Part of a small language model's weights.
Training: a variant of Muon for these matrices, 10758 steps.
Each number is 500 + 50 x the weight over its row's rms, rounded and kept within 0 to 999. Layers, rows and columns count from 0. Numbers have three digits each. The size before them is the row's rms in percent of the matrix's.

# layer 7 attention output (transposed), 320x320, rms 0.201, rows 301-319, columns 80-119
094:493525581480378566408527470541546497470516476495437558526484476523460553494561486513481455427446531567529484543437411456
096:524490401545497508403531509464561486577559557577601340504626483397500480554551527510483567496540584440542498511548502481
097:539473490475490542554542577427548484466495559493575541566464510486509414558428527481564512494488533552489540465520532600
094:473578510485526508452483490494488549473453517541499511488520449543546461557558592511461508549516537382558538486515491444
101:555595500504430478561550488562486474551592456489476490507551506492511518331571498496471505486542500490496544504470530541
099:536531541529466550503450582534526563390426495424503588571488583490538378511514420580547464478624518514515482486580544538
099:516478479617545588594507490511558455525460531507488465502522482641497534415495542550477487491407485494547547505462488450
097:553453489473514574460528589464462505539484541511435520546578454409514478447458534505425449482547536455554462479608482429
099:477517474482473471488579562515508489509437473476457463484541549510420547466568469506581458489529525504566435496480596436
095:575505480550423404407533435445438565500536495546470477516514446486476464443578453561488513550547419406457488493509483510
100:606515448506427470556545576452544486460442574528517483510533544487410541512391500560456547475475540453482538547489487559
102:516464467575538518494529458443426545380520553487420476440522539517478405478520522427522618411433520556446504427570506465
089:448500451545492446479510468525479471543467504479507480487533485574483547523445549493483521565592524566501450552452571477
097:494415553485502448418399470486476483499549441495447506465516478495572495476376482512438552490546536535455531544535528512
099:539454557495443474522499452517482499522439527532505510486488468611564491419502561467488545533491522546460514548483474484
091:543453490527478427449443538543492495443562454443436475497539432460412590499578434483454521583444439578556518450501524513
096:452564523449497470473488489491479467434471544484507358540475508412356453506505480536534555476512474515473543542545514564
090:470373459482364451560464481527496449381454472478549545442453404494513584508471458524469506536521539498489533553550519548
094:586534547504543538501456458518492455546499491523515502472463545416394571511523458604498538546610480472467422520376481608
# layer 7 attention value, 320x320, rms 0.159, rows 302-319, columns 80-119
102:492509515377526551534478526553462450487443551416486552559401478479468541496492465473533464546445407593580480499536551539
095:476546475481472482484468415616501581458474515481524476490487512493615511461447464504557488572411473427489432496520466417
100:520480471501465500571547450505495434451492519492499523523444444482442542480452445451525449439559495544539490472428528534
100:497482505496521499476367470449479501447484499566562474507614456450457477454482517499551501587458534528540560536557460535
100:584470455482500494495545481550591521525516514526531499428577496513567614551503528433467563481446452549460503613531488508
110:482469605527550440457465454468437531503500467482545444423546528446480446548481440479514474516536526501498494524479536582
099:543493499548531502600530433568449472528464516444544452427539500447553486466545479534532529490540401542453571456396500536
101:525466526465550510565505519517503526498529505487569585519456514447463467433515494504457604543510503457505420470537536538
102:544456513453486534506531467518576452474578583570548445468549571611493484536465560539527529550525472569515547517569453584
104:468520488449499502460435461501577579509609495435428478509511413556553457476590488479471549526490428570491460553487561473
098:417519581586487402441554482504514447461476484481506518551433470502527511590453505528462370534551459516555571562472479549
095:516448554402517444544458514406558525483504476545444499611510511424569492513547469551498468517409566430511462488501585419
099:455638440434409476598495553539440440498485524501479519531590531475507536523539501506548455511490472514538482428544437563
097:533490487444435442471510522444443457528523491437467471447581613495411549382508491443518489459536469458490551498504506569
101:489519506562514536458401453506424486531480519573533488571464488475570414573465591456445532495515632475458475517504539483
101:514364489557475490463553467484469463450546507594488489468601514574452428423521518513441440420562531424530497469528387497
094:493476542427563511527547537375475570598469540493363472465530598527550434564506562468476446489473529536565521417469593527
093:516422491460421426486453485481502458494503440551539435481473435450550478443469477508507473459442528470545568510556476447
# layer 7 MLP up, 1280x320, rms 0.227, rows 0-148, columns 80-119
097:476544525554477523462537462673591410522444498588475568533509515595528468500388609468512467502466490507412483481604501525
105:595537493486469530484523471552510460530472537465496606512442537558477502463485530501445505431524477462460510449533433535
105:517511552601588388504532403417424520548566514449458588513441506436474557504571533485478414548429430479467488638524516499
090:525472540455543606565532506490526448666564451562460452438461538446503482583603555541443468567446652578531496583462441485
106:514527455540562517538443525472486537545558510525364513504490463478404496499456421464553531448479408537523498444372524557
097:508603541466480535511516415574410481460549533534475506481559591542499532451555428494574519541482458487466450501551516478
104:522507515440592585483527527513533478519468520542529527391438532521536553473480605468476520523385431535608404582574431451
092:476430383549498481457496508505440569566508539552484480453466596412552439491578549505462515441535511493499410488531575392
108:477536506453509491590503487501560549504412503498439421516487482486531465429497549423503520509468523449472578460510496642
090:481446564447585544533498424491497443497436596477537536505581460566410477581522567513466560543524465529557461513465478597
092:530439451469516452529545532429436541488432512490496525542478496516476471614459587483453490582536563499444449540439433432
106:519585503463466474436534513553471542489599550508571483553542550480441496518578559597556477482553511463373545497482446512
098:490598449573507530470462482502501504496484563518369447569446520473502475460524494483501500540404513514532456487494504483
095:559574455520432471448476534576404469501509425520534484519432532515463494558527564484440449528485482538417454445462510512
100:510502456501558524524550480427477436468510586545515454418546562573495528527523508470484538486470477572439482509530448483
096:442485520503451512514591549483405560484462540564491483486448457443472466463585542573469466470467461514483596543445498512
100:516459521428480468535539458550509504465459509480497497560505498483575569580462508513477561504479568438478503477496482481
102:425464446515545500518528506441584507510452558603448498562395374401449562536457482455509520536462452487475499528554570560
097:481560410545576510518513517472484416486545501581453542491515542565526480535523584447499551511554384498395550535550464524
089:519498544479351463522526541496471579497425582493593500571468477463408512499433449527448492590506460473497585468589511514
111:427560528387568496500633527429500552590578515566408593431539485502435576516438483539517455543510499467463472482435491441
109:521533553419523502461509522443545591552468465527558478380482405572527553502566448530426566473472587536460498526539510588
093:452632566534496448440508550543526397523505555575390467554484454435438333578500511457513570441533424523541470465534598498
102:496520483374435546468491560413422566461537488535551493524583557549485524587376543546551496518512484504586436495563483545
099:529517531539479480479448452519478485478450542542522519512506492545475539556566475468589465460494479480432451527457505574
108:543536410456444469469534532398504557582503489634468424621536475541470443461527533448452513569463577541606521410539433537
103:404499416445459492419442396483634497509580493497489578516480483484562572509408517475528548561521437521444493565565441455
104:588551478495478429580495515560444354503475557451425483505459532488456517512505508591470585502484503496578561458513583485
089:507596442520560442541493389549455586462600518438534544470506445571554480504478574544546442536531519432541519457514445584
102:518498503443581558479450526512461476569545459452446470498455559507554561494518569433523493423518482491581491557449450650
099:477491515381447432503594462525389584522506487486520477481520493451532530482548526492500467565550513531430463541570474472
102:475438451518498351474487456519438479492557404565446511425540559427415473527596557499524566503506472498472499558484495560
091:489485445426480446561424479524504587542495492496483409500445441612569494404577536474518504535514468417542473456526483619
099:482498501554474415511406575444408456546475520602509419553551482538443471501561500538478407522469473438464472517494423586
101:547632438540503480380413550562438473492578481521548482567537506413448425492504501505464538533427519474528506518553523479
101:483463451454539393446524535480578625496505515409478528481469479548508423477491499485556479534435528490483533578375418544
099:543517521480413448547430506592451530508459451554463491551429540446566528649544528477512471495450459423490422578538510450
104:532529547547468438562589444545457492469562577510487459461461503550519564492506450476533466462538528424510461474431551577
095:484532491429549500480458457439510385492460543485436503467473476464459519450617457503547464434502530469459485487546570425
097:433519444550533528434524521491453460460445418492397536576511484500579536551436543538491539518479470486541534466424450380
101:542526515469603469550535485445526456555502467461474552543433470462521476487478492556489595492524554450459492422427504541
099:529518527480556447472523480494428540451514544454504523571560433450465428493488542535485603594528456534472458570574512521
102:416429435496501552522464530564459431553555562513539473528558516464530498545517543527489402496503566540440492516402434530
101:530495637458505366456424539484520523492491478427586493487462534450482545507592477519484471465476472423477508561456429497
091:503540579527527602374507572510482407470419488542436555513607525520520515618496564480516548452454505432457514556593561497
100:427544515517419449574513583495507534516523515516574491494447449500482508416465471598467538502432482522492490417598501572
114:483457443414448456470515499465566560514502422490520482429511488446454460523500561493464551422501499496466502615466480496
096:452417505459521462466524535552561466582400508586483573517496505513552541457559505526424488532577474458543543492546458486
096:527495453488508559471512503482502489562595555588483568481533536452543527523508463497494520417381527466460416445470440526
099:426473591532472542438461539505432540437449504519507520436569496471512544460433481534479541531569497519642507469559598422
103:441581553446518493591505505569426543514579493425521516495507359567504441497445488490465522464599471574461514447484462565
100:523542498513455530408451658486520462496488546607589473506510538522497623456591505522536537495565487421556424495509461496
102:557483509471435452534452581523416510597532440501506550415515435473491532484473494513563582486516572450575419486432470438
096:490484447541515404543539529464580543428459489489571560500499559420435510490382533465463432469444476519494497557595546529
105:505469529406555491572447499485461424497500559492589527568436486442462548516466587530536556577557523454450506517460552548
106:467506494464433499547436535426485375488495526539414475630586373505475488448373373492528519529461498494575486521511489483
105:412457540505404520546333431575442517491549573460487465571394495567463544522626565455540513490387501605548500515468418545
096:547440463527543439524453531503621508544572566468495455453470489554505534585463494510467521497441466484465518480613463528
097:531411450438531534454572561445478493505516542434505485503458534499546507502523476483470424535480571512518517581482559493
101:509554539517524527501431450566470585512414515490426504440527455448568591580570485497425436451544438417465542456463562490
097:531432468433506459571506517471556445492435556466485557524549446419465574476513598574427453509496491486479494488535447562
111:460553419586511488472484477512424491452447570498500488587565473535513451512512567431487545496368569554536552464495459455
102:579486522521494393470461478503420468498514459561505482472482484580559533516520480512508543476445489506492514522512476514
094:466468419598495475436534471520415558408494487582464617395446448523481564495499594480561505593446561570479477515547406538
103:491536562431514442453548563429576534495461567453538522555521521457528492572466559466476555456533598498434489520397568533
106:410467459512526506483488517449493501589424474564522468521520485477436430476482429535529519419475450530484404474517498447
101:567478455443454551508432494509565413470425600459485540475525473450452491525432545538558549475502626403408525467509478544
102:558541445424555455542520450526421566483580528453430476483514407514494500442479501486500497500482437502530595557544504479
099:455579476549505496461464446493614491446400462503410461507486471530540567518529600533446461592651421514469495491600410512
104:489559496555491490554419488421515548525565494573494562483426475518435545503524525452538489447412528436555492575559464560
109:441498576487491446460410522578449426587496510506475507486548486474543419545415552521442543546503473459502542487531494455
103:502489456581567445430483522498465459513467546524480531493504540385597517533433590605540501513463511543440469476380440519
101:467528504485520514460393559459510506528512485503477530512535505553486503503416524514538459472515526615482491511463440499
097:436531508425500528474548579401500500472468517561528525472446498564592511498552521501483530356462413428428526633519479523
100:419493465438478464470557468588470568502504615443484520464461518586555480558574472483511454535527522515462520605466458506
091:432461513513462602506437512537543513459478532501486577515507454505453554451393366481581527512495555470485580461501488495
103:456457564495493460535528531456465471524490625516506518509577396618515549506443498546463565555526489573485559452573515607
106:515530454427544520540558418447451587461489533479570566477551513466558473425393495465511534470416567600455478523490508504
087:573541499522497556443481524495468581517491404446525432556544452558507556498445508494441583546500448529512483481430545518
111:574515441420431498443480524595547544503537464496454548504476524477408521545440517450463448499530513463565472490529501478
108:435549427504409445445555485465529410478541411383525603466509448482475596565568510515592460505460537433464471507443461375
105:499478521538524561499504495384547472519496555525459551519526530554445547565520520486464498533516550479471473565556463440
102:524587494504525494526605504459574405508662540549432504461513543494586525451469488389514547556542605492546535483499545477
094:524452458476522502481562519489492519513475512589465458476532514544529586476502469527624497477505445424533424618602520575
095:508560485430463457501503483462416535596481582508491406546509411521447528455522522487384574532488465598536492489558523458
117:498465527460462570529556538468435510428427389424424512495494534557564439595503548434443491600503586473517480524414421535
098:435467502581578480552595546491532547557470523512461488462468562532482449571484558562502505507484410551500456533527502518
100:498462483418541479554500541531474472579481451520435477547402460386531548472527482449523500550538488573506494526463451506
101:545475490488553405534553628486497457477553585554572514518442478569465561507484484513545584483547458469489515540399512463
110:520409503490539535477536524495530536537466606404471529407524497576453583502540417453512498479485487481528491508572473403
109:557519541503453466432438518481519488482559524505450497481514482520532637555572527525447558378459455501483457446552558564
095:503545489551563519527548500528507466464460499461423570485460512413454552549464494514531413498509543494479550499557546495
103:553508496451537514513591541528431475489548430515619434444485438481553485544479462477538429582542456550534470685528474548
092:455496510466488451458438487547419472487507576492527510540549485476472403569562587525580465476522440471500457452634466487
103:502500528549550562472484542469555527593513408484441530554572533472489499515444472484491464504524480516465452459483511542
096:582547496497468501524450402553549501461462524547519542427531429517471453485376536489516494529483499467550487501537514475
100:594476474490522455437458497472363370544499506475495493592478558587428597382507573477597490563433553506532469511534538450
097:557494504509584556428475533549432494529474569513499642567526440476528573541518532538409564510558568455410555476492570507
103:528571497528497405490478486457500545503571544498496499438456451623484497550502514514453506499490460530515434465419449464
097:611532509523490503479508542483485470509559520572487458508473489516420539541508520544412514385469455463461492606408501505
102:600500461481472543467450387437487534508453543624516472462522464534551457435442571543433435511528470481535466438500519490
100:486460535449455440477528475505509490535408423515427396566499519525563419452480509540401600559447480449542504577434486461
091:460485415480502548482513621536602559506659516517472536560596506487465507547529481499517418403480548452493353438493472438
108:467542545464417529533513511476565428486560544529503486484399517486557500463379599537543486494532554490571451464459464457
099:610545636483480559582482412499483479425494468474415420492545543508554588512519466513570534553483508493479464453438571472
096:458478561476593412518524377512522537535515503533524518576545471545514509437472401517496549492520467489560572440516466484
085:521480565417477457468516454506519485574428515457515384444482521478548517453514547526489564498549493506480538559462494574
107:486541489430507477400520425555577419525501466530497486534420448508512455478553419464450527561445509518455508520402570570
097:520539450517421504469570473478528550489549495532429469566517468520466495496429496520463466516427497474536438502583492415
097:484490530493508432529493323464579537548522557480537431510464444466504473547501506559497597501427469424429531452512523496
100:522481464511515475485464543474504550519507576545482461498451490565512476492545491571501491544582479423583496542462470411
109:491454511549483543470392430579519574513472496503539533498381495474472572509496479566511558448474459508604545470523573494
097:564530537535502498472430515499513561503434559516546442470463492487501588554550508454448501518484523494574431484590482489
103:533444483520509398447385535489430521488481553404436475522492471533437474528407486488485454567485491552537519589461476455
132:417569519432505388452391543390481561645470475528473407426404486550528588534518561454481441458459406516473437530389402521
106:537591522541545464535499420507502473489450595532477494500404538396487522583547505483478525592596535421495521473437568473
108:514487569393444463495495496439556597515421503495570514411517465419496498529536520603422550504482517516481364491480473610
098:559469525436424443539610579368497504536464459514524524509516457441434571495487453495509465549540544586459588493435405559
109:514472538526465432499552473522456464453497618438467495524555465546551499565476528554511425479469535483464496464436539468
099:458569493482546521440446391515586464443461503431441582461492512479542531459555563495591487453615449498438505519408486478
100:483472545413477525496452537474444549562479569488433616599515551513492525510512569503441556451618494487469474540544495532
096:448590560460489437495496472499568500495475492427432475476450472494486586546511552535503507519417536562521528565431542586
100:489516430470484463538517569550465525451564539442526482494467449469503498509454560520506505545423462449499556533576466496
099:512404505467461464561511468453512486462495516565505516500508513601542513503578481495392592438405452464585514516442508515
094:530420565467424549492530445496419506503531522409511456541463534574415447509571448457477564503475419561461425434514495600
102:501477434500575461473551555566476475593621500566492536517489477440538464487538401442569453485524450433591467518522519535
096:645533478534517584516493535587471514504509497520403527499551480448506518529444484537478521519617530386444540552416414485
093:552485508480517679530539464487489523426502470552488459470424466428472485537570487481468538472511524552444486455473562631
102:506483480535503524408458466441435458622523473460518457483480523472491490506447568423590513526568492565572566472467433431
100:527499480521519435510572471519557474435480531430470584494522520579476525578499417466626563474523520536497466525464491408
099:457493544480487536587505496545470498448475427450525559491452452486481555460515572500610485536434462469558539460422523512
104:459511433536420465465531535566467512556530474401508499495462497519499474551537547478478463562407526508494560453490529538
097:542484481522534486479461579499471494506498484451496488537465502540594496565472560409503504476542504522473447620506492439
101:536532455450465405512538455470452511460553475555469486494527454581525523492499548508419544498514542587527487478506540450
095:606427490494499494541588469522412421494495466462485531549549500510497543546574554466436528449496535477387471471437481457
095:517522529465509461554448637483531427506523521446475529533507454492485426453483487472461499535335417471475553491498540452
103:590469567448549626554390519500513431508484486548490554451481474457475510561486511469481454504515643498492525437479516484
095:522492549460572401484496472470377466507536517421534477554503550546476517519478599410552569498514480532429519559528499453
100:445430545454493509497568535438527476516522455483525550465513484488546598577607501526505555654571538512418451582448512458
098:549500494433468441551586477476459429439475412491484432509479461565536577585589498420510553486434374405432490560504448561
095:552432456415561499492516390539529540476453426505486495542435492496459469561434538505551501499506470513496448474497447527
098:522500583471511575518492522554460566493546513450385551447464493551597572478584451505541489420530633422459507556472538489
100:486545584436451486554481591496471581518436556495551475465472486469520544462518467424491529589557492552494462464461477487
101:471534556474523575513490571529444539536492535558484488527397467526533560444638488552525447437524503462502434405500508483
100:474508430526544452473577498563590532586502449536545533551470470488509575495389496477468474544492419535411464406474550523
105:473516470481607504522500508487588473398468534557464510528505431542521409439453489463599547498444529469438490535548393513
102:489449460478464551532413524501363527510436532447428378506397449538575463480439534549473432560507581515479535499572455486
104:529479481581527530516455452405382519588458506528441435558488515533432482483495479529488441546475517391463426510482532430
109:505514489535412490528486499524542599454523522503489522443548613601536477548482443439520539504534562523452551522577463464
# layer 7 MLP down (transposed), 1280x320, rms 0.108, rows 0-147, columns 80-119
090:485346457584495571526494603466521553473454453599459521581463475425535561585523462489530556477485473462543526460437551555
119:543499434608520521507512465460405472540498557601430521454434544464493437461485501448501504491550541601514459464490476452
105:592445470500511470576462444452441492483515513532520555484570511511480502615620565492516502490456529577481478442462518452
089:512425440510542432330392530408501491432498480453612553485504453593608468425492546494447539489470455447519530565510481519
105:446426438395502524502485534470548458579453426467500428434533502580395503534561404619604486498532516456481535596525542563
094:516475540483478536537561447471564504465595529572456558445487487421491412609526569508561539473533531492548534519496421512
106:548520569517546510584479510472503563458548451474566528516408536524536427422522464545483501434479490427553412499426499454
084:598555462450468460479508532546506474501476466534535503505454456433558517515405566501583545594490517532555488465539375533
108:497483562494524535568558539445407487496543544532472525523436521436461526477570541555556551534517544514456507520564527480
094:482463428520489449494505440526602531563537440573558469558545453482494480434558435415453574504519474457527445515466462387
088:470616608489467449459533530522523546495537548477532510551485423496436522372608431587473443462449529534544499430581511520
100:481518537467443584535471507508504469449590455506539541540569538437517503451505566505550500470555528480474508481598456466
094:398495511551556415509481335440505446449519523486571518469525540498555576500442475553490518491445472516387489487428464510
093:505464487476424499537508454516413455485441632494483495484498531460491440512497440376534470500500450535610550515494592512
100:511510483510474491403553548455470505469454511461445547507472502540528430521449510589580491534525450434534564429519504508
108:429514520471494515594568487461413527508556415471433487456574441565522579551513553510525523523453448445466508513375554449
092:501476400549462585492568483467543483510504517555518504475470499476554405423547530501462507480611471493512498536544598535
101:457507448474504584481564446541596527479533469514595511548458461511537543565521482580442450461463561452519459460552502506
101:479541536522444440492433464590431581488525452449552584463490441508439451520524476491504471529460513435421609468478471509
088:478458605596438489465534502535427482462438445589354440406464556478480455428541522437481437486483539447519533581479515566
117:523461452498512470522548494491494601534537538512558478388565553545455491540588465543553502513426386486472569492517489481
101:428562447581447422491563499507541536497489483586527399460533477440525451466567553580496457413425473575524568539522484388
097:444580532530413497494530569510420583521519502523585496495489507578428508461487490508531509471490469478562554428505490568
096:482446554516507602486576490484547433539498578472437490524556498590494424461494482470501469446414483508495504512524557432
097:505423543566466504479302516483578549535437546507595442513552491559520446461591543456566549521528560537556446484535446535
106:521528549498527495586534455502581493523485514465603552542454533534579546500533492501497529550442450506470525504449482460
097:487473488446448523475419496532503480451494482463523487506549528452500581520447541480613535497445487483458474468519576560
103:531489517399518540576520563499532504483520460483454442483569474545461481496546517420519515424533467502485362520530547467
098:490448505449504469548515501471475402492399541469472541566548563447539564465477429495501542459524544553519490526485509418
105:451497571518400510446506536458524503402607508494485456496466477438565493472361470446464597478447450450504508432515531423
099:491505541494476562491472566481583599527450480483557545540465472546474527471484551498524591522412363499458514519476437487
099:517500446492545555405513458453516463501475485515533626480474502500490520544521498479567535552433433545450384474429504479
091:454544546626509536477524507442542435482547466527510494492529611535449484448485509566442529442504505461518502523445535452
093:516539456515472563470558488427509446374467446561528512477470451501476512537545586554535521508538523583464553489461490463
103:459417565530409466481453568515548411503495481470508585529467445564464526444562494505489436512554459539518410569399406570
103:504531543436501543482418496501551455507557475472513578465497537535556556515521575585558561448479494544477515503465514525
106:597493499538437565506486470467479504414492475514543514498389517508533499437442539499521513520508544492530487482562416497
103:453489498499471469598435593588492572526587437502586502507455489476482514497586467524511522420506563489472539490463550491
096:463440580505496518418526399466556595466525624536514459458507482425501463545590517462569510499458510460436634500510563551
095:530521560456484480472506570517468538447549550480457416499454468530483448525565526569532433503554448475501495438435583400
100:477513572540428488402506549571460465483468495549477566512619511505501375516644529544430431524518461496433506546489459455
106:469562482553539475520574508476472580499452524455589559513533620392577504475454545460512524492524467467494450542504536474
098:525485562451500553443497440482539429505493503403535480488574534492559520556530519498479497398482484593447517570412517491
097:498449432428539452382520540462571487430538533514520449484480559680493401532427540463528582461429605486546462410466549554
092:489580459437443510465524499523513449480510525542561586513482489444465449501550497421600440433480565512436480566521583461
097:564575421454543527470514453549624560557494522497525521497461522385502483560492460433542417491548466477509501442530555485
114:497553432440540511514585430516550640478452463502519597357487575381550532488573525467455477534408572572447547619511544449
101:504570465530395491529529557531427503426546511506539497456475449439584393507474484605586573456498546480485498604468568455
097:454473577548487529470475475528470581510497446597539532516541522465411413486566478538531426432461548410545461512509473489
097:570521437506526459499583464530468494452569520444534470473466476469507469475454482489558530533503533636364436488432566446
107:409575454520501438490440502583440594438517516441410511533450439512503477508625593546501483473510371514529551449533410495
104:484512529497590425520507500474527413496529527511463517543443493487532466497356514539520396434466534501572495463592489474
102:512452570566461509452534579520474539538510424474599408493536447533539440389465539465451511577516391421530512478574568518
094:526480605498507466609533534433416524518454411503573394489515544446530552499478474545430552596541427421432533572460575512
104:424541461594510439491460535499550541386531477420553500509401456472509501515507619529578499479562522534420490483452537508
108:439554442523504502526530535491619554462580563550504495513480557382458516432533500552458496481535503539461502527453443512
102:512528531435472581503546447526468414561411377563505522483522526468392428496521404530527465571398503487527507488460420525
096:506418458518526508552472418526541509447568529417469540533542484528452489587485472401537501535471584472563534473483529495
100:543532514549511497474500528517553526418551519555443470498463517551485493416380411545494485466539581416510515439551482526
099:604443558479448667484499495545490548438533539473474515536586553496524479522481574589479463499543534545502582505494539482
093:517602587487530575544432443506532571585485483533535471528449516490582517525485543402531478435571502562496454505409513589
111:542469519480501555527510489587555471444495491492540619512559481512514391446553445434502532413375532477479459538521410500
107:487503526504515558495524498489440508416439474467380505587558488498615520574542541410457520448527473444510514524427521443
093:452449563391498529550498552402495420555457549505501448641547564454557437457591449512511532458522443530491474567485522447
104:409445570507471462445464477447474481544476494515619427497426442492349532508435584533443451398529500520551422443435467489
101:497622488506433583457483484495587428423477534541473565511457512577459463454554508498461483615455502551538500460568478587
102:540517476534597443509485581571501543462557461481578441505472531439527493534550391491555490509619479547643575510490469477
104:449691464486455454525490548523452420473474579480466494481488563497479496402561516537524600394569493523537454426455489494
093:493522467479464502426544412494523468500524462528585472459536514572482454463544474489486476514565370652586499526500537532
101:418395423442461406475434464569511501546526492544450476462440598513448497429453483532519540521470469563467626458461500578
110:455491493501480540558519418467423496472539391523513555522396536543571481438505516464495550505438535525523521509550512541
114:485507530592515442442502423475469400488424513420520495475580527508474538573439601563498479491535491592501509491498572441
100:511500472557501529482501539473545468503479590478517564497571493474510546495505451392548513506512492414587508355458519555
100:504439468513439420564455403500527508581560533510425456519526493471447496504549442480530407450525532517554517570592539503
096:430474434436582395423603472444481422452570476530456552488544465565393602504500487437392555362515469502509476533554474502
092:502536566377555490564467466406424493529515450515500474520479500457414508521479554467438555494504405538540564580532526525
107:560482513625418501583518534529359477429438616477553435480546400514512539408546607568459496501447474493525514508506507470
110:403450526527520524475546550500461445561461483605456592544438455518493540519537452519443525454483513485515517461426411482
090:460538497548462485500574472485487559400513473537521535468520473503463553569530423455503518440552504413475465573505551488
115:499414564534494573357488527439457605449537478616493557413414522553473523468505501461508433531504510477441567476477482481
111:503462424416583481524526465435467498532552539408489515527556509414453500649519516484574542547537428499482415473432552470
113:454469534588527465458524471555495591497541433497517481446472453569469498531460588414456506516443554578525469364471524469
098:551520600537418479560441542443466498467530595476569517548475521489449441534461493533614546483497402469576520537479600537
090:507420460486559472522504408537460510517539474558553531519535538495519475408492458511563546447604512451569417455474449573
095:428430555583487495533574470491558487369524456407436454524429527464539537551429506481501507519426457492471539597509478478
109:500475537497533428553534472566531536389571446486507514449548534532548443497527505441511551412478512395543438533570525506
100:523514528415459542513491509462535538443500478518653456513560535434483471539607561563464506467568529554574499517477542473
103:516512437487475542522457489510581554463445514545507605489451542528524433555494513520515518518509436524489482490461441535
101:467492451497504487496429537499520593421466454504481498583520398475612462457516455517565457449506490499455596428445460604
113:568516475392489430493446580486502462457467574565439512532497545533598518566427514474477437521560593478438541418509456675
107:519489437498476489536514508435534499552540458450539506441463522471491448416504452538452554478559520454485540547426514446
092:569514596397452507438438424583454496529555489483475512577545544537498539538472533424510423446502500490529492428522617493
107:423502554565518432418484371473532455518571526501491456462458524499422535557684489507461489446494504498510459561578513455
094:508537485504506406508528436498513527572592495535485551490487466541457579455528402496508454522492523421567479478497500508
096:462570585454521520469485484518495490418453474519559489512377517570425553432459504511507560504501481535500519522630509401
102:537449503513427503466561465479514489495561498550450449560525432490375521510535454506484477448469540493492552478513508542
094:518494504499498484619529503523522547472399474524493490414415506544563460559484496529490513518531585503584519460498491476
094:499474454467472450447526483572466479465506564502595486478478572367517524459529495476580532501481541531397535524358502464
103:516525481482445533533511489496558527463551449496574503460511461458459432500470490527513450518501448504462555464478471448
100:485572564562529517532376414544487519467405521497543513421514606579472479557490485515418547526526544479566516570533472514
097:548570433521436513456428421482558520500494535606576460491490432496546459506422564486580437420548524509468598452470480431
099:442556583547456461513504519593584508496542569483481482444499533403451428423553378522453451491522546520436541468543466536
097:445495566476504567398543554441510455458546517451534614559502509451488590441486542502534617492456491512528554575526476408
111:511542507490480563570525506531567458525583464491502462523375443453476428443460536572521494475544582437567499413609539517
097:420566544511456422472447535331465499423460477410409436461481476422458454451574539514577561512471473458586428466462519509
101:443523423498430450494501555538439567532482544563508488438550436512468562503509537449525456440484516487479461506483501451
086:509569535568556526559561445489464447533429425478486543522521552486557507463480535381445501467493501571533439488520486479
110:482508540580555558585480472477599486405544472568536548485551427500446507330383604509550481526480539568534441501543488479
104:363414446568505449504526501555455491496505458464590423521431558474450437465444557473588477404474449425541490533576591458
091:454449515588503541517486444490546480473467514590498598552494550450508537531521545544438573562516495489509478474470456554
099:486517511578579550481534508409414500512524511509450504605531530516502476451585531536526486485379536544492553462423558401
116:458499480558497561546495434521588513421520474542606541425512506479494442503475492566449506502516534569464546409509492527
087:399464460449510379545474526591476433507604483519471505587527517500540398458473420495436538522447520432461517582535535528
100:417548415542461515505462474518501532489516413461494617494499445501422537504504575432572430506493517442475462480533384520
134:494621473488498406470481601439533423572542463534485435434532499526524425524541588462438500424546480537436500523397462454
102:437498473606508452471500538552504491500527585474502523495551588559523480491406475489524563512495419484434528543490426464
106:483415517519463624454462478511498476470500585506457518560545526502403472475420549514510481573599437438536568574517520458
093:558523533584458511528491517471431406465496454544521403479501519371433463431550446508506452440492478565506454532504553484
104:512421493443454431483504447560527584470562377527571497483487491499519437555463562480513561507547426502591476475509425547
097:468503490510493486445409465409481494413624542483530469457478482475477471503476462478406581502437522516458549367444427502
098:494467517388499490502518535454432514523576522519425554467498560502482426482474473527533520569479532477470559494411580512
098:449505538487515488484504520501463525466497474508592533535612459461550439463507468547676570486486521429540517507509466514
104:422512453474481482473516507449447516497454449540531458463569475592474526562487521592508450525526477525467484430459530483
096:432539482494539468480456455559526455527587545497493454509508558397510554484509463461537512461451452468499471491550525497
096:499564529579536564455588476541422464512449528597432431461515369451494574548514445507515455486432444620499542522511475524
103:396510497512551501440576552493544469468427484425499433504555441556456515435439494600541580465516579528575422470434522461
103:614506524585440533497563523562458572419513557555453508487528559511511476523538410485449522447443509544449544550563483469
097:509563579516476393465566472565504457488606470436494469580484463467595574541435396549391490481521363499470437522508424454
099:549429499507523507474523518551523498432436479584500488457501614512487437441525463535545531499459548531525563562520473508
103:449569498452460534481439573462488482413630521437453451579485504540497418524462522439488507494507466458514495532423544363
109:543521503477501514443558515496515510551576461591591468533472563417534531479507445506473587485487560549496528542565452481
104:413519458480471501582501515513413432599472487544481527473475563478511444521500575481545557477495521549488438466528411563
097:442475517541503486454543478511519461499507520537524492480582503444447513495548557586563468536500530485549473548455545454
102:505536507385518521480455495460581545435486537493482602481480428649468540588539559401476558493512437447542438525526462553
098:453527548496480406440454510457558490544450518514490432526450543426603432551471497499498453565473461497453547442631536389
100:410586487469489528505581448612533571441550556488553519470568451437567600573508515447536546471568562550488491580398538433
100:592505421477527493472436440464502515505495461442466459590518502495489545560539456511518512474476463489506500514494517490
099:520558545427553515481461437575466543472438456447491528465471521484521478573583519517532490548531475480504429506460540503
090:488424488508488525504456449453518546544475469503561474511516513481481492496408505481548563572499361505487529496512532466
099:462482435501444568470431531503578479368451472539591481530462514541478382459478503437470524537515511502492514533577518519
092:519541518536515504472510510493560515540546526486495432459373485514430521530596432544571453469473572443467488432539487460
102:557464489503545485513560432565404518471421444545551464463498485485471510449474442506481448607557572581421506547531418640
103:550433463506493544583503482578521450453467555499491542415497564549491438570548565462457571479431612461534563588528509491
099:395552508464410498463508527538476420454461485618525422437520470496469345459509613514534508481496524455570591501540459512
102:500501441486573449514576538562489481448503514528521523490446550517554526583530449495504493496543473515482520526476546535
106:546485439536502534449426507529583435470484526492535559396468464412504427518424459505552477413447507491475493354480403576
104:471429536492498410547466458503504513435494473448425537499547480442506472467562459482520529429476505490461443481550481552
107:484497558472522471424520551494623490429475589495552427528539445509403466485503490527501486518478465435461488459466500500